Weights of a small transformer language model: normalized queries and keys, a variant of SOAP for these matrices.
Each number is 500 + 50 x the weight over its row's rms, rounded and kept within 0 to 999. Layers, rows and columns count from 0. Numbers have three digits each. The size before them is the row's rms in percent of the matrix's.

# layer 2 attention value, 96x64, rms 0.0983, rows 90-95, columns 0-63
101:465401552514467463605512503514542473536484546552511448542453505450452546462516523508440415454359492431516488490560560540540427539448553609538590558454532484506541487549565531461551463456514540
091:450496484366531497568497605581460493505350457527520517513476543542507567446484432577514578544488418513551589523522477506542494573525460429522510463529445472494549516533536525402464484493494471
078:498575435572451537446476573445506575491567518461433479578576459474570506510572536506463504507517538457471384476489426487460617492395459480567450531484488568502598445489474476475554474475513523
103:535459565415570508476499555463453468544498567454525595475532402519408550534421397532535578529559463522475532476511458552430482543543608444434485521524464488476628494500480536528524508531477503
070:451475492562448490529637462531524540471544476505468437486408535445454400536393519465488447580469605551484486564478537569502536435482570523524511417457475491522470506547449619485507485494474484
096:513441553573429500521463498580529466526445474561476455500425574485459428546487516551494484607504582510514500567431540522492498488492480566624479427498533520544551589437545583403472436504487538
# layer 2 attention output (transposed), 96x64, rms 0.0868, rows 90-95, columns 0-63
099:551529472497482466550555544556580533422544483550449565612463590580503478480518490528381490522476555535441541495500451520584451457503506438518511498522514570548550547592578543511588512545516573
087:623526524538473509537469534552518547474515446465482539497420525529589527541622470500535511476526547441532476470534479550411624433480592418492465531571439517470595446475519485499454477537447533
073:492578556504533457416537506536457570530622523506541543521589487550574591432489567515487484481542473459435507457413561493481538501541451494504473544563580582510592538484509531579523507469586448
097:504499428566596515546484497475483419552439553389497516585618465497542503495558497518584507465449588535536439541532476497466555507480519492567448498478463504397580473519493383457490486438473513
081:479500390525505518394515478490480528463542478478494420533486519499416430454440492508422462585603572582468387517465500491492537500545453481451482473459539479446438537490474562470460385455431453
105:557445573580531486503502495558494503511555477630489443506514580523566501562529536563468572598530615583456473530529547531499564470490569540553564494527541506521549548454532563510482403496491565
# layer 2 MLP up, 256x64, rms 0.124, rows 0-100, columns 0-63
113:560487498493567495519422555503414451503438572488524591495535604511401500558481496526470435520518496588475554518504451531594497418669502483485474543486518510520486535558469470508505545592534485
101:523519536488596606495503475557552462480456458509548512573421532487496566532546510456496423413508503476565534404502578481508417510424450582510459623555449502497513450490456466582509537488459434
093:516517494499579439482517397418393518549487407497426436524508485535493506603574580493468421508500553520472459483537484451480489626527458507565504477440432428582435498462535528555470510488468525
109:543538532565466451514509398585553463495478444612426456506548483488561500574511536456560573467383534461455428474504471545461513503459508595450486500471565423512605565561528469472527526506486520
107:578563481576524566497482440549496543516534463521491542444531490538423524531493477591520514413471504505491478480410400560453549512473400510495465544480519401537490523445390459572578597532532468
106:413441479478497546489513549529562494538430532508514441529506415495541416544448545477530554495464545426521593498492602454427482411486518578555559514523572453584555493580517515469520507531543386
103:446452529522455505498522472488492439460467556556462431444497614607541384496495551599560454493578429438506420507532486596503544529548489515517442487483541528455447443544551481519501495524493611
069:503505486446446629526438480510489471439502471416531412417505498529501470498519554589496490403479490432568395424482502523429485474514438476502424535447538477576452428451465457601509488474455503
074:386463471490517413426435512495455448497498373548528486498467387437453457524497495492492506467434462481457481477456497454499501478516522459555567456509494392508570467497597459412516536397517568
109:457565427473524546545533451550512594473551412456402475524501516475615491593506614522470557454478563465520519530549463519474515453449539547482485472503426513548454404549450495458516432437471558
111:499526535508533558425507442418519461582397501395531539470453450503454457487499477537532485557432453601510497501458490468530446499555549508506624633524543590526521435490513508552512522432548504
101:457479449488501519500504440572530455505426466468495574437475464436442602535638498484508555537494560413566541438500514477495409556489484481554429515557472549449466493493442442386507439452508553
083:501614433587515587503421511512413440530407494555500488526524396449538450459650551522527457573485539546458509460464523437558506569489480487530474497498522467499529543425546486559539511527500461
073:508473465490568520526418404539525523537492519583444510601650468566533495451466513561541505454493570614495538552570500488457499522542564504472593518497463445554545470507487534520500421466569544
088:484492506572590477568513465440507547514545577467419477561464437439448440493580552407561469536507398507480498452580521503458435483488534457450466509523429592537551516467475516439560495533576415
104:552535472468532588382420517464436467536527450456478410456573448548457497531549430537534529488540527399462506482496555550506500563442502449472391583505462507488498466459484522387516528427478554
106:577517528571499460505456425531463497528495495485546375606426438531513517502556504492520449433504472464470514501517472528479421580493526388432403594433446496536556495407551500556488507445536501
111:464546523419476469442457435508479539628481432543384464427520385548509513469516464578566440466466474507427430489518501525503526520574500528510504548542501482563457441532484454438561519595435527
104:508570480502537477542433495422483539420477485476483488555418429546523466439574499550482480398465572494529469457492503523403406532485433484479520513372548511559547442527460489482635555475493479
102:448527525377432531489480593520504494593469538523474498382552407513510510499407581483481552512536518566492576461514501511453477516537492425510427479502566495507461587471422499616465527457467477
091:458528536509509462538377448477565498511482544496639525477454611586499439491449485549416527484462571560485490455422475483427476591576486502474463507500527528490494490489461449595560582472482488
056:434510559423561469482482464469488434567463473505530576480488552472558509521599577520562529461584489404411516483439493527566429550443524535571583555510508440509449507442476619540451494506489483
087:440470551547542544465499541510462454499459485477537444447555524645498497475460493466510518509449596507478481519580526502529449463455532501460418491363499440485411401473544470541527548627500528
101:470505493476553541507492433447513552455527524533494568471638462430572480620501575582523478493472411560453563504463440514560580494511532534451455494502569595423542522529492543475569498521443478
113:483529519625562563559508469428456584517427486448551482442415577487554447593521493497546556524509537483546518483470459543525506487494504509488486358500554507450465452441573513531549537530530613
103:438532522483447516485473491517547488516498506421535474514498491540507570527436454544508578488542436541532466414470404579474486549593576386470456543520522410538505462436489433409420552580564505
067:491518574476480468562555514580551416499579566563555522493463464521545533603582435431527532496479501480521617545481478548561483509522466476434508508584519556484519535484543582538575384554474484
111:412447459436450428489552543470514500517442571498514389485598526524584421512528421427499631574465418511475569430455481490456448577509449520479478436463496456513501527508526489537503520534461515
083:453429463480371447569417597568508484454440482531504471480545475460552554480522425454517579517408484413486565506513453508522548447474544560507487447555438513553491430601475526497487559520522554
113:433532470478483525573427524500477500422456497464423446524536529564500488526577599425591496524436517473498612529561471435516566497496511503525467494478568498468433599478451560528527502428371515
095:465573560410416437489487440471486527507495553542567484519436555514472527541527482422545474522461490480465476450447529584506490500548503414498523574504514373483410453438492487573594579531440572
108:463590409440492503545516510563554518458511478442418500553508454439593511575560656569524466532450516533475520464520452547402509396477488575514483452533455531426500505505498494516476569529519526
115:498504531515452517470446494481450455406456488537407507524538505551438568535455487455394564415554521552452566535542473609395537452556563442459468555417427459518542468553451516504513496516454464
110:525530513516518454537471482538490519503486439474416406498518541583622508512451513536476494379543420431474568498632531501455481433526465533545455501555484462541490377482510532422564502504505437
056:526512476498573565551415448549411491462520534485482431450483536616590466540574512551465541448482524511441547524495482555392376494495561448496457529523498520494519535489499514492559460578608447
101:391555442406520491584476518512467444578495421464517433488519479456394513561530597530445570468445552515466493462490537479510515597470496526509482513509568502535524489443551594536555477415559436
085:512525432432463529487439507509608405500508539523540483501584484349494494495604559440497426455513533428490509430525496585518509540512442548538414572503497539470509507552533563532556521452557538
115:460525480523511557562491512510498488490520443533439435418553492552541412558532433561575444491399458445503438477488558482478436613451385502537443517512555440459462452459494519489611475472436496
091:398423493513521514529447574455490535467402528534550504412547407454437464617460507546441560532508491519493497529441534522424531501491550474482593410431449499473469531503484532600544509454567482
069:499456427503491479413471401513423477456464546510578458517602438554444534645483527522496508576502523563531554483538507551496496480574519518474360500523555481519513480486505406534542520523521421
094:525503501509487488450377587502437457519456463501532496468454515520560522589499494510505469400514456618487550446513433463513434483565446471460406464483539454390544493477484482560432402521580523
111:558449523566424523462445515478479425462460577456500546428471494502536488490459427595462447458454465480472476534489574508618367499507534421439474542475516481550491415537515453447601517539505453
109:525530434519551568445464444499566442467412507581497474461529471531512506603592441526510485532548551462517552427484519511494537559472490464490400503429570458499461569466417445383443527486584501
094:488505413576465503493407475447485503430483495502533498499581420497417473463438447532477479490402567577467536543461456547460469438465573489437535554531498629458496517582531537494485489530612547
103:392425478486522526475481463493512622538500453561541488534486562534457567495524473558426472532524577565530507550505488601439466490527496474499398599428518452449454455418557449525442550467529553
113:452476373501548524507437464412489508492486560499575467482539516448471468532504484506537630523463464469558526580483551493486534599426563425554595476476455501511499474557529525450502569472573601
110:504422561509547479527569517433554432521548513501526543521552464500495493508396552476428472394508551562524545482462520540600424443547517472416457534507635555462511502509522452542522473447532397
091:497478605427497518577437470459575522539395454569442541530502506547442413519450420481646498566403501505451528449468541541405508511519490518509498497502473496532504531492464462553544504491582438
104:513608469490488502474447528415496512451418452501420407470494469575487417544470451504531480477530454418488497493449538543464486415529490515470553580594484546575361530472505530504583539527442493
100:537441565522473492547461516501518552553497454592598519519547488612500508469415600539517565503478441474502517536533523626513430440513468488463553624416476499574520472553500518496512453502577515
112:407468440468391511549429474503480428487478513412565430494445500590458532525540531555504473456546500469561508459461490553470453533498422603509520510504551411582542622515501463525438484524551460
076:538475556609617446483519469450590516469515522558399436543557524441503461537512477514537485561489341493545554507556522474506421479510502439548503558456487493463480570521572487453465573525514470
111:503537446481546525530435478436496489560454589477458515433549451534539442579450646530528538567533469571448515521520466497497546448569449523575511414461518522556456537601460542553541536578517463
094:531500473547502551440446433472505553406444371453472468521560446474564483580533489492503520483569606416538484410450469506549489540502506379479561471468475499536515488482598505543560481562512451
089:565482480609518528499511542468514517484446526438410432586475582470570438586400609517525503484549479455530515543442522534522519401540507424556480433531513491481447425512430518527545503575478492
074:510557470486498573471515480496609468520435392460519481432548443425526528545587489466582530524477490480468572526537446480575446527482469450563504453530494464590561483480517477582585623511540550
111:462426504576480450623491483492453547473560488623464478584630482562535553563534461518465497517478522514504569449555501520409569562441566480440520490513558527518491474517527530456440522507508587
112:527505532470626446555420424452466562570439550500556491492511505532419538551536555550486493543478537440552438528540452520551464517503451464603552543543552431553534479527569529563544456428448572
121:441469417452534504559554491601536541499426484489515452459462617465485508437541555574462454514451488565465558414531433614543569457444483495475471533521585537503492467454408516522566507451483477
106:391453506389599442502372464493519553459497446532530549487489513447471413519568531529442511478543505586481450486517489500564500515502432527489476520471566574515451383409527521495563501486436502
091:512562471643575511517511470468450424442493496465529604548504469438572478646476455521506518512426510517549576542511471488540412415515490467478499451548559439426544524523487512490526539496528429
101:438435423546515432663451486524507535499485434567495442583541545521482610500580455509466451486443502414541514517498448544442513517544474514481502405543548455474502486560546492426495477526478576
116:451566454510495537532445400473455496426550444538471507471520518533464541496557461566474523515455415463539474446516331481490509605512444450561482517461482521550429432519406495417454496501469555
095:457598434480460455501499533554485429454471394511547521555403575580579494524500463509595521486493482485559561408500468427524482484502501465532493509503499426540483400537524598568438477439495442
109:406438506498388475549459550513520494516439566509473509548559561511504493509521425551623486442458531541545475549477438483541490546495541484447486513621576520466518547503575491385526485511506615
092:529512530476592448512500580576493564458423370554532495511555546475509449555479538512481467453478425471596500561420455519448526501473496479501523474533394393522505498531504451622490556490445466
090:496517379562523508622433507548476432498508456490549463522465439417483560581514450601504496409461444454448412501477537503504446534528476493518404504476528427532525453545497468422514518496454413
104:527428505388461420348437462564489421538473493487507545462516556573514458566502559486487485453402502408530466460488562511508500485395493541469450509588513488478518510480517547580484559447497482
101:417508538495533523504510499420564406461505428463512491559505453514441612540482481523572455359569495430566459459541463525556541449492508513427437580520513481458468598479574473553509506511473452
090:470454542487487422491509418436417529561533563564510531514511574511490498517467434449491481590465388547555510484532569559565423535545543510406536584455517497502481454535526582587539567568499476
081:509498437507526410509548507549456552474467442512416446504532572610460460452526509397559549535527550500544625464518451502384557436559533505505490494530489446463430502593491494482414559496495494
074:552505487503549476606529515491603444515601565532532489452494513623523588591552522587454509499451508485513559568550515504573488538489487529420476488499530492462539436516428553528556515494406575
107:539406553481467515479454522455509451582487613434603517412568427555454518496410509534596479527526441524505495462379569480498440540520543531513460491491469473449532526447439541487508535475584490
069:597527547492459462516456426445557503525418508558576404522451502459510517443564474464553432501502554471551498456502442550484430532480500422539579569458384454487389470566495495508540459438500538
093:525535482549524460525476461437467515544536613432534572467502520372458498555518513534605585582464455501497460491431442573564463429493420447549435434488521524440507499550533542556513547446509534
057:521488557468562512608525508478468449568486523430533480489506505498517456470584509477552547457481503423386454547424488487425361443445585490517490534471463455408489543540494557509431504494536401
099:471530475425499439481393502458548458454499535461488481501641538476478468531477513485412564512597483581481599548522381499587438476504422453411474425503524529510565525503485503485502511518550480
118:446489504509535517571473449545471492508594562531538580497530446494395470586537454499585435488473525525491536411543569528580505471404449395533514509505580458474575536580473471493510439537510430
058:464548491539474503471465523475525464528483518556533544494566465503480508525528539537549546506507554522568560437543473621581588514529463525484565508525420498544533396453552479456564541425426664
098:444482432479507571597518526489475481475540473482571483539480561548599524551495419506557461439413528518573529524469492482468474493519460588578447434485473429484463466578458394492443448610552521
103:473445501512517453449517472520488536344496600478539473426567529533610457537495406446493476492543544426559511517466482554499518391565527488485453459465564490559464470437467540540584482566482475
098:525634449401558534494502604569499470527480510463490528525511437547466410512550562572578436483441541451525554494491519500528469481482488500531477576558449474504469432545480499510469492361405484
121:454412444465481462481420487538520564484436479455610507510454467463406523516565456433493537434418590457564478540498545536470385531458492488544554570447483475487570474573522470452550567455500468
096:569493428577527521474427460435471462476511527466454503463463525486448577563621465511466457533587527515458477435514449497500479416431454477498429495604522491478599511468445475564543539449397447
113:465452444487547592464415489539527476543504443436552459476495463502431556620492477526459598526415533517450509477431524497401460558465509439533406504501582493469471522457546454574446472462579472
073:466496481592566456522496475423510569413491609569543427512539424455474434512618504476510519477536534548490524561504501620526511570497460502518470441515477478451581542524482515480575500456587423
117:535437491525593478504393576521477536477489515444451459524460492457457538558589575501506525389527473457487495477643443484453457503528466555521591447529526502495500476566471384451532557480525447
086:419523476479481472523525401537562409531487466454525460444485407507532528544517505522478533467512457523513572395444429470433474517476510545441484437585618477422589560461544441497514455521551573
090:425518549484541493485536451452562491569467484533553455530521548544567517563520462530459460473377378448525549590496442542559498514570456570479521532468389618558451481497499495505447466458489521
094:520544539434490454523602483487469489453564512475504501493515536539553491578542601386506485411487518463517623495491456462554522445425416539458567465526406435463568420547463481519513557474473477
109:421433465472492510559487540487490510556612489493546499408475559570486454525473448573534407487415588539513482491554591507475452463450602460576420527505506494507541415497441465480544504447449449
102:449466448546531468497499426402498442454425512554492415561480499474474523476468527535483407422458461374499529493532572479531439524409509520417555487520471443608462579535490511552531514439486433
122:546643519536589531484459526518405394548467584551535474510412492519516445516510445502586507545389434457474526446526494531422485426476525492461499530510508525528538498510492451592452571494448519
123:481392517530522538546465500527481544448465533434521515506486545497411498450468468396440433511514580530565632544446440560477437468604546442389474454512551503491534505511449540485553509546460539
090:432491473514560491524433404536425469474429433534501512537603527575539562484460429536500474460470493564508598608537513478579571460440482559521576505511523488576421499521453523477544557576515513
091:560450498408541516518483600440595395594429500442538448542481517582454520483450515579569475546496534444584499558454574527461484492514522537556582505524528492509486520429460523566555537523559517
122:529430422508524484544473488535411479434522504532591521500524486540505554555543454466455538590453491566527465572436495501500374587504577495522472474500491394501478444511520355492458528526572529
119:448411479442483451439467403557512497488496433547450491646513539587438541499476534417508457493494533487517622509447475506433466446504522490430551509491480571492504509530439527535550458485508374
101:528496442504381441379529461544421509506499531487550521492540448542495449530555542436502396495474569548436573510506474580466464451527524486515620505558509445553635469543459513492517530484494485
117:518415525550497380458466504472493510450451559500521501455602552473521445514598454486463438500416511508463502526560509559496473458482513447518579516543478450516540488382517472432635447564430509
117:401420516499504472555454479460600441545476530484516513457554527495493488421515542483545485558551415410614504418564514507531422498508439504481542485552474442458494531493444498617564471490428423
# layer 2 MLP down (transposed), 256x64, rms 0.114, rows 0-100, columns 0-63
116:525568485473443531455466503540509502453520521537510546587516510523558493509591633555503454534502499527474572438465573497441390562524531503480515539449441509568599530439592449584509477439565461
104:494503606576446434584509433562519582517484493467518498514506509500567593546504385578531482462505458579507535568576511497525534485515580445542568445524448447479553544465550496450454437492410531
081:493489407466402484540484617536454512500549580525497545520537487438365487546424486488486517517490486454422521472534478454499507474527535453532460523524609532463595501571532586471553511610539483
100:587559469516530549553599526554492599488550607519572602560503559561529524446453511522493493500564450456480543468521522588534471539606458533471464507537554480482519535546458524505588506583434493
106:469496562609548465541503539515500556468495445494429527440511446551460510445497523433413489476491479542470466524475419392479588555584466447518412478509502371439386511493526481508578499508510486
101:474528488567521456493545543509432493572523534568463513436530521485457512466463427561533444499587454521475413454484463472471507602541491385439412530424475401484458532500528531407526521520447396
105:446438494638453490489395529540452483471460435442493473558556417377521599436513522456498464481486479525530444602489451470460486489518587461547544470507451507436478535532506485440504533560514564
087:479535592438474531454515530502522572464501462504508513538485555518581499421511488508397492493501481601608418488450556558499537498500461477553572491589540484556411479460500608550433511512479611
064:559441503446472518379629524494493504532535457560523522551496463490590484469473506497470540473561447498505423556455560418505459459460606459486491416445443441509511532530453454462483465510364496
088:543501507474523414502516532522403457553489474432526548567504520504485541506548400428481510482494491527651507544548559505426453581459461414577527491448530429569602465522503598485522489527489482
103:572494515523455483491503502485468448517615518593428479557417524489441544476535517565424547440514525499395469548540390543475613512549460456598452523505528476502565543470521508512544522475579566
129:411468536517458493531496527488504521548474583480499563533583426395485576560471554536552472502540557551474548415482511460537516514453554510469414531591544529435415599481470524431527610495519490
085:480512520464477557519547505546466462469516525488406445528539490502518465415355413486504448416494438595529510531484542475475506485481569485512528542566444523578505506573394558452495552426569586
074:550439517417479452440471530510495515502537558454514509440423583455533488567453507519535512528534513481585437542465452546543486512580503472501480505456515462541516387437435430608482560611610479
093:468483565351554496393527572545446498559507469491548543437431492475502558578458444532418487483576542558505478463523485503469497507517464478505471435470595431554536479501560572568490575472504571
108:481502493516503488479595493489516501435457504419503522540485496436471439510481566434497552471521504484458553514572548486477425545442616575527544498467355475574475414576450415470573466504464424
112:432487421396402470461554534492441400568442507412615516492417496487511561505505502472469446491496521448457494529508538500451432429466511471455422468539498490628506469506470479562451439454495495
104:547492378447502481542519431581483494526574619501494574580479544503573524606429523523483516500509574521537480528481464569514504575522511459415473471450551602442542514529466569526456497551549484
110:548483483432488467508555477584553499438459530513469530465545605574470450435486338508474474503403438580425500504511482574499515497429484452509458517526494596446460519443495512484436502418546536
094:529520562592480577568474457421502527428521431545473472609527499541559514547518448420519480487498497587577503540405536456447502612476543524553568515432528534507490481559534573428534541497485553
089:510533449465543546506567456503525455516446522485506522463494501510478474471449519446477481541492484521408466567539477488417628556478411510624635466529460534600411444494524530492416450544515478
076:601483600464495560520543428425514508524525514562588439514575515541453523490639491593529506457493485549599460546576560449457498510532517465466521426525500476493426528495515593528499468551459474
100:439534479610517460560554493550523413466530558475537504505495606380460551479449486521504474507451498571435515440559539531564470465462478481463497604554555537404428553490494523465456424430527504
096:538442525467518462589538570510479461444545519443523481570438554571501577448525476565480521444523595471501505520577536507481502585463471570564609539508492546493479611574464531573531526414555479
142:511513454579514499431551370428463564438517519546525430538477599450509455527501450406601531505534510482461477617467390574454557499485576474492529481463493517473481423506480429482502511486516503
099:517517485398500489545424497448492503474516426535601467509404443525451586577540495491468493448424547490435542501468567531492539494428422509547542503566495488630478530538453512625497457513538462
067:451534389438420526514473451558503451376491466522491434554445534539483490446407487491508472490546560484567502475505472468449406504491510508510478505483448443447511574497441499414377424416485541
092:602538507622454612470457467443524478532525479500525554452489522449513466442493438446530390517496461448432516518495528441547564544525556553495451522514551510558501547616533493560521418489467411
096:477449500511440536416578436479408451502540526524433517499454470494412502407396453508489484464561454515491540433467520430516479451541501478476429505549527483509436576441385515570413442460478438
108:553503502637538446498499426465558568486522505509542523533488417491518519444575508502441440509527507577602460521527430488527565557415602543571539457521491488531477473589489489531499563519612543
097:543591508483434592480474521541424568534592446495497511443502547496549437510484558426525492612507554470582593515514420501431513488531442579501513501416555501520479507457435457467403479529529449
112:525352499481512509491426519549523470438506413533452493508493471430483494420460412472429566467485472540505489437491484485515425531453428413541469518448423457501485516420564549510530479576402421
106:491571563478518478498536457401478486500494473562435436442458504471452470479527544555447539565447447511530544525486483480476597506443466609540465577440437516536492452427516523520417622500591578
097:444443530482515453445478470451487507563531575537588560465483431420469431506549501430523583609534643495522445505470564577544465575511504468449486524480519481518490478449572471577415516486496535
086:484476580451537517516573448509499504521505482510455493444490506491459439433631494547473516428489531475321493534429433503481372447504553451451483516458506484467514520530472602547453556521537466
097:564492529582451446468532474539524533456492502524469478490572541513586465420416534527591440456564545516607425556446492503552414378504490463517522428484462477543555481557504501454488497495511615
090:531602469578475616540530496556431478438530455499492412655479496540509488443383475492487508467523514548487493562515455545449522435556563527515594505525476532508513532471457489470416451472551465
111:503488529554580415427470448485496495464462532428429550573495554546467504436440499519423498563528513578534570504467479500454503412528587468451562526543395582539447565565561465468460533538471446
101:534447385529523486542530590465463427537451505492542495521524502519610610474490475487505535475598444573588481477461470495547532569578546487507477457531487472480382510455502489478415465537402460
082:553459646416508500498567487497496449536495490498539469532504511411529432523598484510446504398487516512487471511459513399521450390505495429465474471517585462439447529515444589538449522543448436
093:564560507487513518513520542464544469532565474520469545488468539549573402559533478465529495626532542579511392475510552475392493525557487501496469561403529562637537465510472458543436521494484448
105:492486525490520558505483451501439521517558566425406452505552480520500437554560599336558590528522570448562527446520507479422627540445514472481559483522544478497498563478471501476458497472504533
118:474490425458500493498565397484516468532470556513539437534475437502532455461445490484478453458476424593498473408426520499660374559448443513505450519515459542455506498491504482477487527548607535
095:620461547434515518492451571498530511524459479514509500427408539551566564448512480516457520478524430481513462523511563401543514540614526632596562418496537403536487520474486528518514535505505488
108:469447520483428485524515429471471384456451552442426472542535568428482502477505459451538390434519549476451492463530573405556539481398410514525589471471456551480509517483406551498501469504509450
106:489423541509539521497540471506512536542546490501470504525503435448509510474527404464578473351577570553571408452521583445500536540437521504525456556512570499451484464406451452490486468468418593
098:515487436472472480485518475509426516582563440588502453559384471567494469500489469495553450476515514575471478540571489519496512477435522602454511587461479396423520429430564593480562430488478485
091:509556569529506523541564479466510507469510545455485525533530590393578512466430550452434447532549523461533520466513562560495575522457493511477397546446594443393426543527429459438540482560529550
093:512454445537458506544562502542515443450575536440568551506451478503538558451591489487398470457503570410576453578533494494513492500459508509510516385477475436481609528416493503511502486454543377
092:550529495546494489403416525529536532524445559452554448508480490511513473474547438546508555429596551534556498572485569576484488520448462574506460462507471494486543566553589574568401432588524564
112:580517523388482452473460485468458513471528468561499509489468555361545503626488438524464465434504565445462480562504526474559559469435489511555537444460461532423528417553483439574542421474494505
073:553496570467473497479520468494529516484586461525484536402393512468448624505496501502416454489583609449475471435530506468469508574486453498515556498508532456558548533556615552613505530490496551
084:499478457518493450413569457509499464484409481464547403553459559557554591472509417525530409479469512527455451531613515489484474497453497413517525501506521538480532490454583580386541426520442550
106:608534503514511453570517521407427450481558521542458506538488629568446524484473441498525493501428519611444448552529493571492530502440458498455518549535630565485532439513499532438517575537497517
084:469565496515481394558431463466454533463481494490540521487525469394505589508510500478473521531473543439457475524483479421434561594441445448425488441558484423464439598532494591498515470447421578
083:583502457555537545467444508515439455588500416576512460479479434572489477439459437454492531488399505491500440542446503435484510469434500634490498461462439367563485424487527511459507550525466480
097:575481484448579456514454407470584525575418495464536463500400502508430394440442490505554471460457471486406559524506492544440499465551490554610558425474492505548504488438562473484497582509489495
121:492370520462475474469448644603518503545497552497592540498496450463483497473479450513410448381469549495555465563422542526487452486516504464484506485482431477479506546441468559511553531545565574
115:502427592577476489515441496408542479485504509427496412543516495466536467489391435483487468529524479587597497468468467477503540544465545521441555508445526409446476441559495587429418564568515461
106:583442472525459494402501434469483546445414498468555552521551466417523521563444496474480435448558464438414557483425519509475570471476522551442510433524435406482517549560444458468484501569574429
095:398577494468467460550519517474393463483502509622495526491439498468420494461434510390480521485498509576595493509385454492518522449533540523506479462495520474420419476552405472514528590494535480
098:442497621492509421491558505433489499504424542437548470558482450509393455494462473434526562462557451496425584562480471519536554559602582464458535501457452582495495569442552491468516539457535514
096:457366535556542530529505509446493459608428491502389471522494460481464413510430533448533539514483463493408468526536547417574532473430410493467549550544565514464507562486569499493577526522468464
097:488535525532552565587488525582427482426577508548512475531527526572486528455455522529510495481548580492602496464541531432480493549479506418477538538519602512653543513532482473592433511430549475
120:426547585462447531436525457506541454489493515485550427528543462484454530457436459476439509470433486403526509467464524576547492500567533524476454552446457410399521540537496481370417526421430532
095:441430480576526455476527426522595547417540573484508555542518591375531488465535433444486485531494465532551427499502560470559460471492504481447532479529510605433552544611539526517476458537442490
095:385472514486436455491515381486392515448507595500375508461569492510459498449458508466520455504504538521541564551493397495476515487507524515443548456578478488463459456503409564462511598448505527
109:424422548541447544452456473471585562514537601509533533499485481536523515469496408539407522496534444509535423497552570480476498577486587505523449477419583527523448428538557456470533469489453616
096:469600588493461597549545576450511535481564463496427509511399518629499525458425496470580547484438538508490503482530497470510490410563527482530506431447504630534502511507537523518480445580514505
079:615597435508466474532459531478496451546558523443572559492487471451480478563550470532549528532529547472524471520547476465422609465391588580531491490549548506575539557441531539596502443503490498
089:477508564467533406442512504581414497541532440480475469468406492529418490437522494398463503443448440452501596380495522460488518528489368486471484498534483485452491526527541443538446513460592452
068:549474513521494555420480574499469480541428503449492424477458499455543463587435565564607418596514474532446463481509623485489468515436437517493476518424538465442547469492450534471399556545540503
107:572509480485446525554502526398541504464563416509399456538442523539488514445639457455505446453429478481512395500528469513497553531370430492524478504466444505571490510487473502406467511489571482
066:493511461529435456539440515487538453499457522462466500482466481397609580492430504520465407453472488381484588472445420483586517416550467547496418516489445557503499525496487416516396547487520512
092:506503496468504435476504437417476527550561520530563564468518549452492543419525506532390516489604537573495460585593454551548563551516498445564537438518463530489559530500499536528566564547457621
084:594457555484438529481566428449473454473463486490534433520516484462433463451553465540488498454450480547629441503572523392466449399536502433417418448513481475468435465527515508502510490491412436
103:422448569467482456400571425449521452450520419572483459498490470530536417546570451488538464564519443427505519418491511485489553639459485539470543513437514380512445484525478488523545504484462528
112:398542498539417571476542466577423549562532464483486480483448501420559574423633537417589495501499380506515514543552497447471497512508473489491547538524532543479519527408491532553535494432489513
072:540452599414581543550526546443473510559452467560511505526494547468483537491637520512432552388510532502551490601482472448500427475564542448522519491468510497505446579583434533525430532542478473
089:441554573493417447499512479469534585525493600470471514555445498451534528550420519509444495398470425526510508531567392519496517469568559484544591388516454497581558535496511510554542456537539456
100:493567458509537580495532528565511469497450517471451473551468466434444531470524494510405530479486513593558480541506487436523561487486415553544628517536506524443503630574535608444522520420556523
110:525472402501566552546443550580492464557484453477489489498509421515561533504529497564575437420468534528588513567558491520384533444579536582557560511493407478491520462447509470501431411470499467
138:394526523543590564525513511465540482520420446482488494449476477587412414507508520612566500480445444500546482527566498535511460580464560523514554483551499570425507504579545428437521530475456592
089:519489513481464393562574472529492482555480553494567525323437479514467457470358477561510470550465610499471478561464473483426559498515480473516476458452474424432543496478505490499552494515543543
117:508507471491484480486515517492550531532484543532535495555624627516523458418550572543512484452583506407630497481504473510528551569519518585474560480455432403534586509550480457455461518559475466
088:513528577439497518556523554527467469504520503545531543520425500507549513530455483505470555497534509597494461404395597534480523572581488454512533525578446508461501541546489560423448563440615606
130:479519479458533534496554518505544465619519501514549475560532537489514521521492570597478556460449500495468485488572466415567460531486381619598541544575611521500519576489496432473493563548531486
096:592578458384452547450507523477499445446543474479482434516535520567508432401459549433444493578549477398512449562497536398474483434552526519511533422434470469531546489538482472475443503461443463
093:496520364534489523515498600476553471500531524423453546489490489488423492406483563573466502445414483474497414518515447466454499601496474452397412543499596506452507464520526535529488396475486486
097:511496500582528483501463458441418488495508509525494446617573573508566483565539509446559461457513519572567502531542468376489532514494507519427526498527564463490567530555471454441496387546555617
127:452631504488547505553557487605478523456529413533473489512458487513606556525559557574453587531548457519557565483471424429517539487555501525461485398541450531442497559550509447478513494518455571
104:544491482435423524476490528489517560482643507498441503378481509529515492544528538466555542546509597449417466424514462534456512529554508490453367437458504502467482508406437515521395460512510517
109:415464541553484511533445601466621550464474488517483499457516441408491532573519536457487470476499478567556470609531532536426515494375462464531474523511451546474495602480504518423466472400499466
108:506464480424528516461519507547555521532469454524466493518582472500574530487465474561492423519516484465507425489594566416525454598356570519524474467440480496610475469524552594534438526436557483
083:544516531492538460515472533529548559497524525497520614414458439419522451556484498463495572558485538538446469395555613446473410496480518461447420556549617544465502565422525503538511476527477470
088:494499461553429511452554541453552502470401512558517602600572505533573540462538458485455412533501520423582575605525498524557477512515400448535554439481516466521471528522462531464509539584545526
118:443478547516392477481415535428497475476575531489527488502627486460395448523571452493585509501512436498478394531481576526495545572468554459495570396434535456500478453505448494516483510504461567
096:532555436515544416467513379593541534509516438429517543574532579472434466455461487531434499584587517448595472542548502498566481500441508452438530475565574498512433570519421486473504475512530502
096:608506554428483475446588535538449531500482541498499514515407530537572531515516552493513520510611536570577424511487458532432551455511508475460551507596579416434559536510519443489483501438502609
097:523579447419444539475476437507468493481523489654498499546468401542593495560464516447568513608519518489474475482486458491457530461449473524512501555540499486506505566465520655588461550505526482
118:505574519489530514633549586504526501622498597544455529479547499565402483402413510510509506585498433484526466462540549519531524470503505553490595500501580557440496501481461581482546534478485465